config = dict(
    norm_place='pre',
    optimizer='soap_variant',
    learning_rate=0.0082,
    beta1=0.95,
)
Each number is 500 + 25 x the weight over its row's rms, rounded and kept within 0 to 999. Layers, rows and columns count from 0. Numbers have three digits each. The size before them is the row's rms in percent of the matrix's.

# layer 11 attention output, 128x128, rms 0.375, rows 0-127, columns 64-127
097:489489560471502515483478434531514485538513544479512473540496500510526516470503489492515492472459465479549475491495475488481510490517507483509544489490480460530519494470474508554493524450468505
109:524485463534553474470452491454526495518493514511467538507543528446522468489507508497471513513526482512488547513504430479477506533505527521472514499526472503453475496443478501552483546521510507
106:525484462527476527465459521503455480508462495518491528537537503512485536523511527507508500505473496491483513487544467486505446476435491506458495507493495500527424533484487475558539506477472507
092:467497515496532494503521467508509514478527529510524445494498495475499461487524529479495530529486509507501523515451483484482428517460466508498448493481512572469461526505485491510487491481493511
092:476469543475461514536509518485497449536518500500478530529476482503485471476530498537541483499498479547501506469475509528515510523518525517426491504559513524515522477461551509515501515449509479
094:483469487516507475534495501481477457464515498534510486491540501504473490499485517545555481484482526469497487526530546480442467491487448501515513500489495535513487456483508474474520494538529530
101:518495504537526492513552489490472515497495501509518460525491523470523529494544467461512518531489497515494514469539530521493520486534489508527482530453504512515521538485409497472464488472522494
103:542490531475511493454476508496530453531468518501450460519475539525489523495460553515515506516518497476497493511522518507486533503481484453515463501450484516450498518529508470545487476483529542
097:526489519516497503509487452463463503509503519472444483517474508469488516495500501529532481495473513487501492501506506476508461501477504496509485425478499494462538513472506568556531513522579506
097:534502479468444476506480510534505486493496519487531553491499436537509510505481521532529501513503491505467492512504476446523527494527474489542509483510476487448522511513447499490538503485493530
096:457463504527523498530459480457526507501521570500490500466510516473483519440465536498493489522512498483514488475527461457527498531503546488475514519470530525470507450494493542551472542522536494
090:483494444524526518538550473510459490491499487508499509509457504547483484494525488543476501483527502525514495555523548478419513483485514485497504491477511529517505486524451512423490501556495534
087:505504456471504504491489484536500519489486489501518510446486523540538523515502484475493504473510461530537510499484527441534548462486552467472562488491504468520470533532541527497531501474499430
108:521529501518522478519503457482504479489549458537550498492479503450501484480501497494482481475466460501443499485483476513487533473456497483445538516470503495470471516450503518497501480483502478
094:459481463490507520475502493513484530507488479444431469484468464500490463560483476465519510449506507485518493536489553510487474493518495459487488502538479529523495497484489477484586531452483481
109:526537501518487561483540443508499529490495485503526507526503505531521497491482540479489481530509498527521525489535505504510477477485496475465470510517521509549519562503423485518472501471523535
112:489495477510482521486471448487481540468493534458493524467502492531489511518492530489516494480496517531520496452482442481479524500510518554533508514534513497541536509487500522494514519577462515
096:503505516479489552511504488520491511502504546491477513458494494515472493527466480490500471495464523468541481509517489486552489442479487503513496497457533477490478482510486438506514505500509450
090:527492471537476501487516519508509514517520463465491485534505515548509472492449492483496456476526527485501506506485481538495505503529489497529538455494486457507510452433523512514483551491566501
106:490477540509480554503475514489503569494520509475497475504485514489477526478497470535491495471509498474517501488525517462521550519530495536493506542535510522570476519513493488531494441510468485
111:451492492537477504453526529516501505522494496496488499515518495551518510519478455518496504514557522506473469499505503498525518488523491523544534537533485479443500472503508522494486522518456441
109:509474501507478469544478502516528529501513446532535502521449474478537477509491491473466527502491481517490520537496534490535530536483540432547540524550482481532487485479487514515519501533460504
102:558514530485545483476513467506473485517505499516497554527491485499510486476512513525528501501515554447478529547491504463528478567501494498508549489522515509487470546521493491561485407448475505
099:502546497531512484488508512532486525490436473542493506477469484521536502491487503495506525497538496527487536519494487460494495452487541511482513490510434525537546461571539524490495537507501498
095:521528449486480453515436526431510521523509493547513471506475556517497486491494484498489521467498544508503480486500555502508466470529538498519472476466520534484492487514499492463473472523526468
096:499511494487499500505515561500495431479545491553485488518558497512494478496514473510481479465522534522459497502490443481520547459492514484496524511534503509543518493493485510522521499501491526
096:493486470507509524502452526477542501445462502524455520487456510471485484517489496534490488514508494458538562488520496453485501533508518448450485495543490501497475537482421491515511478493495532
103:511514509459499523487523514487504482472526503537478507513517531504518518482492506516481500490505483463465497488480504465469456479464515546510495501499435431481533518518503482475493499551514482
097:471517451476495521492496488518539518515492523529464475449453493521461520534474539536534522508503482519513453498507506465511466563489541501470515485494486497527490444537509487492487497460523508
086:500533489453489542483493511503571502520507510511474511509495527520507483518456485495474526504488499484459530522478514499523435487506477476519520514466499468499533484519526496506444455518470457
099:491489499519475537485473529477513531463508494515454497495552524537514486494497541525512487481495523509539468468493563449492497519452588517564541529514482493487544461498499501500517528520461488
091:471485525462480446492498476478521434515522478489469495514463526509539500504509526543480470494513518498502577515536515471497524488534483461530508509526533503486519513489513531496537472477475484
105:512545495547456541516530484498496528529469490508467489487499519523486520454524523456523539526492502529462474508497542444477506485499450427508538511488493519493503498503502472506506480435521510
092:544506519467480492492486466499487522474485498504515513483515501449504513507488503474495493481482529410530453446516537495513476464500514525464487502483505490497507494535464498539476486477584472
099:519477513487513527508479501502498497435574466502488520497472522468492482473522475496529522497516471476530497555500514561511528518546468507505533525485525550520486512493492493502431488502493480
095:505487474532469458495509469497499518526461541478486495517529496490481462481490551483489556509504535491515504509505528486492476487533479548568538518501510524512526500532506496440506529492502474
086:501472497543514493478459494487463494513470485489514538496480469488463463476470509506508505488496444445466503494497454534468520489488481497458504471530503528531525456470545530505514452523518501
095:516497501483471515516534531527488465547548516499507520528479525461505525475525495535491519529494458459534508462504472482508524453472514559477487469507554484514530514529537515499542524510513495
099:486520515503505498471513539502470478527520486497534499495521517479488514502536513551500505494477490501438487519455477576480504471501540526491486510509488461521483451497472483480513453491444499
097:493519473483539500554510476494493466488498500496458502509523539511504494532428497457508416474483488572509504500536513518497552486462479513488515495486460477508525535460477496472503477485457530
097:474528503450517471518453506484514504486531489479503479484500492492460484485478497511506505544539496533506518488518486448478528455469506503515480496485488559475506501566553473486511493521482527
105:504450495513439502477519480502442539507513499489484486511538503532467505465553497536493517496515533478566546464491458494485507462539517473505542481474482520467525509489564476489528491507488490
103:481491507472463534505477431481463556495496495488470496487500548459532455477512527461495475545507468532477505497484488487482479496526503478500532489528480470524500489476489504475439482453520477
093:532480492523480508531502513524498525511458500548500450534494517461482532507529482523554519476539505505480440494476445515461517500491432501497544509473531410471528487511514494492486440495536473
095:529507499537478493505508505515455499506502493520459472498494491540494497499484512494504498559500509500480477506482528495550515451480491505543553503500446446489426507482523506532500512503528483
101:514529529534505471511439513501454469517519504502537509488453502465494495495538459495502525491526490511475498489475476508567523476435541463482476508516484506503484468462469488529464478513510477
117:513501510500529474488496494450496523444505541513513509466512455547454506528492481456484515474533441523455438487474534523560489464492484465490493512466506514453452541517473510534455510533474518
098:498505506519506527499529508518536499494465494518503463471502489481520498471494510471484484483445464494503557567543518497529506491459432488521500483498485552467569508500506484457440518482516508
098:489500518494457542495461493531512515507511525499490543508506475490501538504529516493498500492523520501534545493482472482476522526537497479566507484535487460450498514535477493519515476486577518
090:523519544507525457482474528508516485520468484519503508499503496482480551471490457490509530502470475511484489517528486477546491510508474454453465479516561529506567512482494501471520467548495467
118:484497509537514548491512503519488490509517473490539468530514493502503479504485509526484503492480503527518499490479521511520507452500493517481463560510503496416503534525483511492532472464543445
109:541511510543482488513471517465514513447488551493452570567497505501517442487497476450510504529503529548496488466476488512505531499497494545504513464514485471470484484499509491536454513488533484
110:505484484522523485511494520536518540561487516496451489493425550497498509515537492527515504525504444508527501490541482491493525534538518542466535475495468415531466506487459523526504507464448492
104:504532492511518503483487503470464516509497505496468493570499478482513507488505494493552503523511484423487519473493511567463531505469523489523514515478513469518492485526506512522462493495480509
094:481496512521519523533510533491507494516504455497497525516480507519494500495457536501509483483518472486514494475567514468472506485497476499489484510463568473455474501449491542480507548529516501
099:495473468480528461493487515476535482528474475479496536476532535527499496498474471520502491476499432506563497518497555462481466508467450481503495518531515516481538531509496492451518530516498524
100:538484497512478488479483527502480456486538540506491497475510471495506504514527502481502487531466488517535480509532524450540454477520502532545531506465541536452480548468485519442551507473489469
106:475517508505474520517472468483496522540517454516508472491515495517469490521485505505443552447536535508498497547503529491517538478516532501497530529509532533483493480459492498506475465560481530
093:474521525513502509436516524524524503471527500543511506497460467488532519510518462515524478517500467492466549467507501512457501484439506504504525514486494512479482529514525456463514487488499550
093:500498480534521505514572500501496509508526471507494488486513516484487503472498519499489462544526532481513509473528510474500467420512494529510540492538478530483495457517510497529489529488489520
093:495472506536502533510519543465517519512490488481503504463528519526501522500549477495498499467465488496485516478454486453577490499517478537473460485483536515533460539524528454527543515518478513
103:467496490535503511473509528502512483469544499526506515494515506534510473500477519472515503488492505491493472438529516520544526456537484511451494509538500466510538463467508440530476486520527421
093:504482495499458500474462538513509488466489451496507499516501518484495501487481477461499501489451461525431492517493528502549510516521522475524506537485474503538475548532490469568514504479568559
101:458485525508445523497484488493541515497456509505516493472459493484461493496493519496512481506511446450460505461480479476462566516444455507491488510531502558477490555516506495505511517526524508
094:559537521491517531476471524492490508501525478493514473454520470498528515511495498484456500447480524523519510496547461481521533551495519501523507525488535472492493494529513519429522507536446482
098:516523454480499562506532495526511499471527488535502461509510506518528539513446490499556509522485559504438512499491480529505482517464460532494547560457528501491495498504517494550497499498524494
099:498496500518503467472493483548486469510526529501564499495493513539471499498519500495502496474512458512487548528433500512514518533508522526492508550427495513555485506492517507538553501528496476
098:523550517509504489489476505494503494494504494512529531534498452514521478554522500482508518549462528517518515516481486517462474542472409484498505511542448477476499489536510496516483496479457530
099:486480490545489508532519500525527497478510490504512494485504470565468517531523510491485531486451471536482530523494488476456525540457516519513537475504485498463508494506492475465506447512440428
091:494485522485462524512505491458491524495525532469526555507456496526536470493538523550486456494511466474491489495522492535442449553531549536475479541482489529516518534491500542575478529515506506
094:495510476517512506499493534514464515471481503465487502478496542516486533490516504512482469513518487498483504542536478474527526540483498527502552507460478559480525522474510510547555495471508544
083:518516505504525512484422477521503562516507531511515482492546543528518520477522537534508520475504564466467477484502512500465459519510503482524514504498517508492544472527436504477500510515535519
108:509513499480482495538530491492495519536491490524530532474494504550497468511507458519462519498461479480478481443500531504506501478532511551540513543497472491553549521495474517504477431474525527
103:500501508521503469502513506512533513553504509536486499482508461478521535493458533473504536499531462532475524532518475477501464475483484444538462497499579512467520444499487501507454463507453536
099:489541534526520544481467504513493511509478492501531462487493496512551504492487490502554493478524546507527553535496480490461532495547507474525459540465516449475488478530521486521469459512508508
110:501484455482501474495461556510459483503464462487426503454537513503522499513511471502526523489521516522514464506480474511535478531489489463482526469496500522524537503520491409530525485520512471
097:483504539533503476496512488492518475531509465475500516474503486434466437513481500443517496527489511487547525540473543521507506466483510494546516548513515524515521487478462452507532524502542514
097:511499514515476492524502507492486526482533496540502535516473486484540420554515506480515510492534512502507526463519478513474520444547519501482495516483496456477483479530462459546491465448554485
082:515472471464477521455483458476551489469489511488486472514460487488482497552531496561503467484472463467479509510478551503468527488512483495544539519459514469494494501534553555488510489517511507
100:477520490514457511493532520489435492515538484499510517526530421494435486467506504459482504501527484512545524507491520452531509534496489547500484464510488521487485520473497515565511467492458485
110:459481428537493491553478521510480532480496527519462467502482499512501509482492507509496509532465459468477519464501507502525522494528511529527516478492466559508440482546502484530518516527513495
109:494525513490496511441472505525518488477468504487548474509470541429538500493500490498479496486473519486501476467509543503499439564465515472517433509481490494483555545493504520466480530496499483
087:492526495518491505538506485493501492502512503508453458473499486491480503495537532475492504483471487526478516510528482512503470504506538531462479425464461475492496450514447484465440550422532504
101:485524491508495528503535457491509487508515485504459465490537501559510475510493512489496504493505538499561535467542519497500527454486508487480457460526516552512495481471502454442520540512528467
106:538512494489504483522490539547513532476549549466482481500485514482482492525487510530509486492515516508484486541504465496460507496515481502509537500543491503439547485495487442526561458489507467
105:519532484517489485482526504424434526528530493498481494499454508536538476468506509497510495506544527516497495472512524500483461518525505501516490479515496523445489555526506497510477448525555481
096:562487502484512499521521526518497475510482493494496471495525495499498491478510541492491520541480492454532520529493464491434547476514479544540523517453521497472536526477517458512478481541556473
092:554468538536499505461469487532508517542506517472511464525482493524521489507492504509503493497456579506480554507485558537490552492484506457503544523494514517495452535477493521499521497492507502
100:493559508516502523479537524512527464496499485450491467504470463476479503502461491445454500454525519491502540515495529538504483524506524513502550486479426515501488570516478499509514490468458506
097:481506514490478557462500451483515441443467481490524468535512500518500532493505507502521481509504516502503472434528497577479492501495505435524523501488513523515506515498549494503518512471484499
109:510512497518504539481501514473511531479523477452513523535481516505490517456479507492537514505546533487490477451539512541508516545553477470499497497527522494544503544517508502538538528530518471
104:471500474551530552527488546493490500495502450504468493450512535482498517494505451505500492511479515494472533500539561498499490549541438484517503507489473503488511494460551495528514450510493476
115:490525478468491536522486502507528483464509499501500512437457490504497488491512503537451470518502536533490510486504494576484541545502532508538491490501490486504467500541516482510562533517488492
097:479466499459491524449514533494469475505501523507506498533494487468500476517502454550569473511501440492484504504516492502496509498460505482517536515529497504452486487477515520494526506460478489
099:493462495493480525546520518467492510473499511523509530509515519463523512483474515489484471506489538480508513486514559531578500511511538467530547511540508482550466488524511505543510540488473501
101:506475525515546492501489470516481512499500514469482478500512460490491492481496499492495494493512507526511445467516542459522521508459502503480479480556474513407457480543466486489529490473496482
111:518493483544526509500523500520474482523499538507485492495493526521487506467507505488512452422506488470527582510462489546482521497472508491468520493464471481519493503488516542553503506500483486
111:506482523475504524510527509476445531517529533484496488490490466511517474507446521521518529483488494476491491497532520522552521500518522497514471521485528472507520550489458457450491492529501522
085:485478521523487490516480445480493485450433492523505509530466496526513535469545482487494525509503523493489498463518512537467504492519532554482515505486538542463444479468502494460533490502487524
104:527489489542509525469497508502479487452521525497487500504480509522485534504502510502485504495477490536460515447502509463518562481536474478515453469504480506478548557539451545516542495481505506
100:549488522470483497495496508510524466427525523537468508479515547491520556496522493518501479534477516489532489498554487499493507518477487502505537443531524492467505483462482520472521555532480438
106:462490482471466530454500505519492487464539517518507467503505505456487485521526502527507528562466494522459504588507488488478515531520463468544528505500515531526489458494506471524495523475504475
106:504516429490520495502514520546492520487516534494454515507532502509548495467566515486485488477470504458465532495487485530498501509492451548508529474495507526536510496536507427490460506504482486
091:480538510527488521520506514477519470483484514510521494518491500536511454516462502466520408517464510477531543472550495443514556537501520526480535492450507518520478469490524522483466515483497489
112:461517472488492549499502490468521481521479520519501491496490510524517522550461488516518522514481519518472493485533493525472518552489558496533535491508535452470524476481530561478495512484479483
094:504514503506514534508487528467509495539475493499492472510487477492483483530494508557465524517513452476522506484503497494505510472511486489448507443525514435458507439476475440524528480510493480
103:522433495514507506483516539466499486487481474501518487524483448479447448497469495500518480458524497545522456491469441491523477478480461533515523502471451474496505464469511521509489553494471485
090:516499496508501524496514488545494510486539492493489473528523496515482508511497516514503496477497492518476499460496572529531461494467486562487429452512521474490445516505494492545487517485534494
094:494504518528447483495507493467519450479450513528512449498488509531504510514537495519484514497509535493463450498511504532494484492496551517451477492487467512482503457486508506557491506500456466
091:503515521538456480501521470496496513462491538460522513512528506524519462501477515462464522507475527534563477505502499489493530520466471526409494527510477560511450537491522511505532479507512501
095:487528534510486513490472518528484494493503484546471484508481502490509504505508469504505545509528513503465515420483513523529481535526488479515531530530494518447551528478560506474474499480477483
092:475531476498512463519474517535504497541499497492485498510542540500521515515449500453513549543484477461474456522485521455466546490519517489513494510473542521511516552480527471525489460532504474
131:509524482485520552526496515525508530461492515502515472514487496500491505501513505481503501494489498444512504457517498429539454510477507502518482500487453446489526482496494506497494420464530492
111:528539536530518480506507487517496477519468483493475525487504506491496480544530500534502501503458469522494447481516502510425534475480523490535514473462529484494441510505481536527457478472504496
102:467516494537456501565514507513500494502526500527524447454467495541451489514479516470512479489506464499532515482524472513554469504503491448563450509488516487515531465496529480501479524520536523
120:489516511472503464492514539486492468478467532506496514514492510469504496503501477509530480514493519457510511516498504534508503549441503515514452504545484533505474473529468417512458533582457521
122:470493500482471482478491498526537514531504493485507559498466469508512474538486499487523512513511490459467515481468505437500508465520432512521521485489467495492488492498539486503533548484525539
080:477464505486516523507561503491468518518460494486495511489465500518509478506491489512487519523519481501523472524552511462467486498557515487483564450475478509495526556510528486527468495464453453
093:490553548482496521469488513487526432516519480444482513498466525521514473494495471527482495508517453473521503466479463458506517501497495454524524507529514429523514466516559531493482488515478509
122:494492479474516513501505501455522513518480488497509542505499495450506485494527539533496519473521435459502494469495525513537500486482531480516518511528507483530518507545508509479443444499493478
086:483565469517459537499537539508541491514472524547480499539455503504497481503537503470507538462500523509496509515529497509498442481520492558512514467515533509531513523530520458522526500544488474
082:519522495471543479536520513505534470524484550523488483508490473476531493484476506521525499531508499490487514505468523475504504467537494498429473458526484458529487471524475453527480508484508521
103:535499496522457468544504498506494519461517494511481521446471511509486523488528494505549486502524490483475501475468546461536461476495478505485466497490488501531507507494525484434483557532506511
099:473554520494462515455488537500523484509510507518470484513496477461474482503543525509512507495483492491529521542492478458499463505483459529564494482473526479544500474499484486529469468518485518
099:449492509511533489502508454514520486519539542507499497527511457499514515475498518504496490513479487463521529449506498439465534500495553496529464505503464484510481530466492492506453515528409458
095:458533488484489498507498465499498522479535431555483522472467558458515536523500479523525507528514431514505507520516547505470451480469503512472530520506523507506506502494470526481515475548536482
087:470471513500496506466493518496490481487533528509515493502508511471482566465523498507515445498533526528498501529509494471495483488538547497509478532509511498483534482568523532507480497487517524
110:484493473481499512532513522533495508506535489499484544506516494492493477485485495462463500461528478484472487503524518494477510447481523540494502399529546525493449525488554447487492475450482527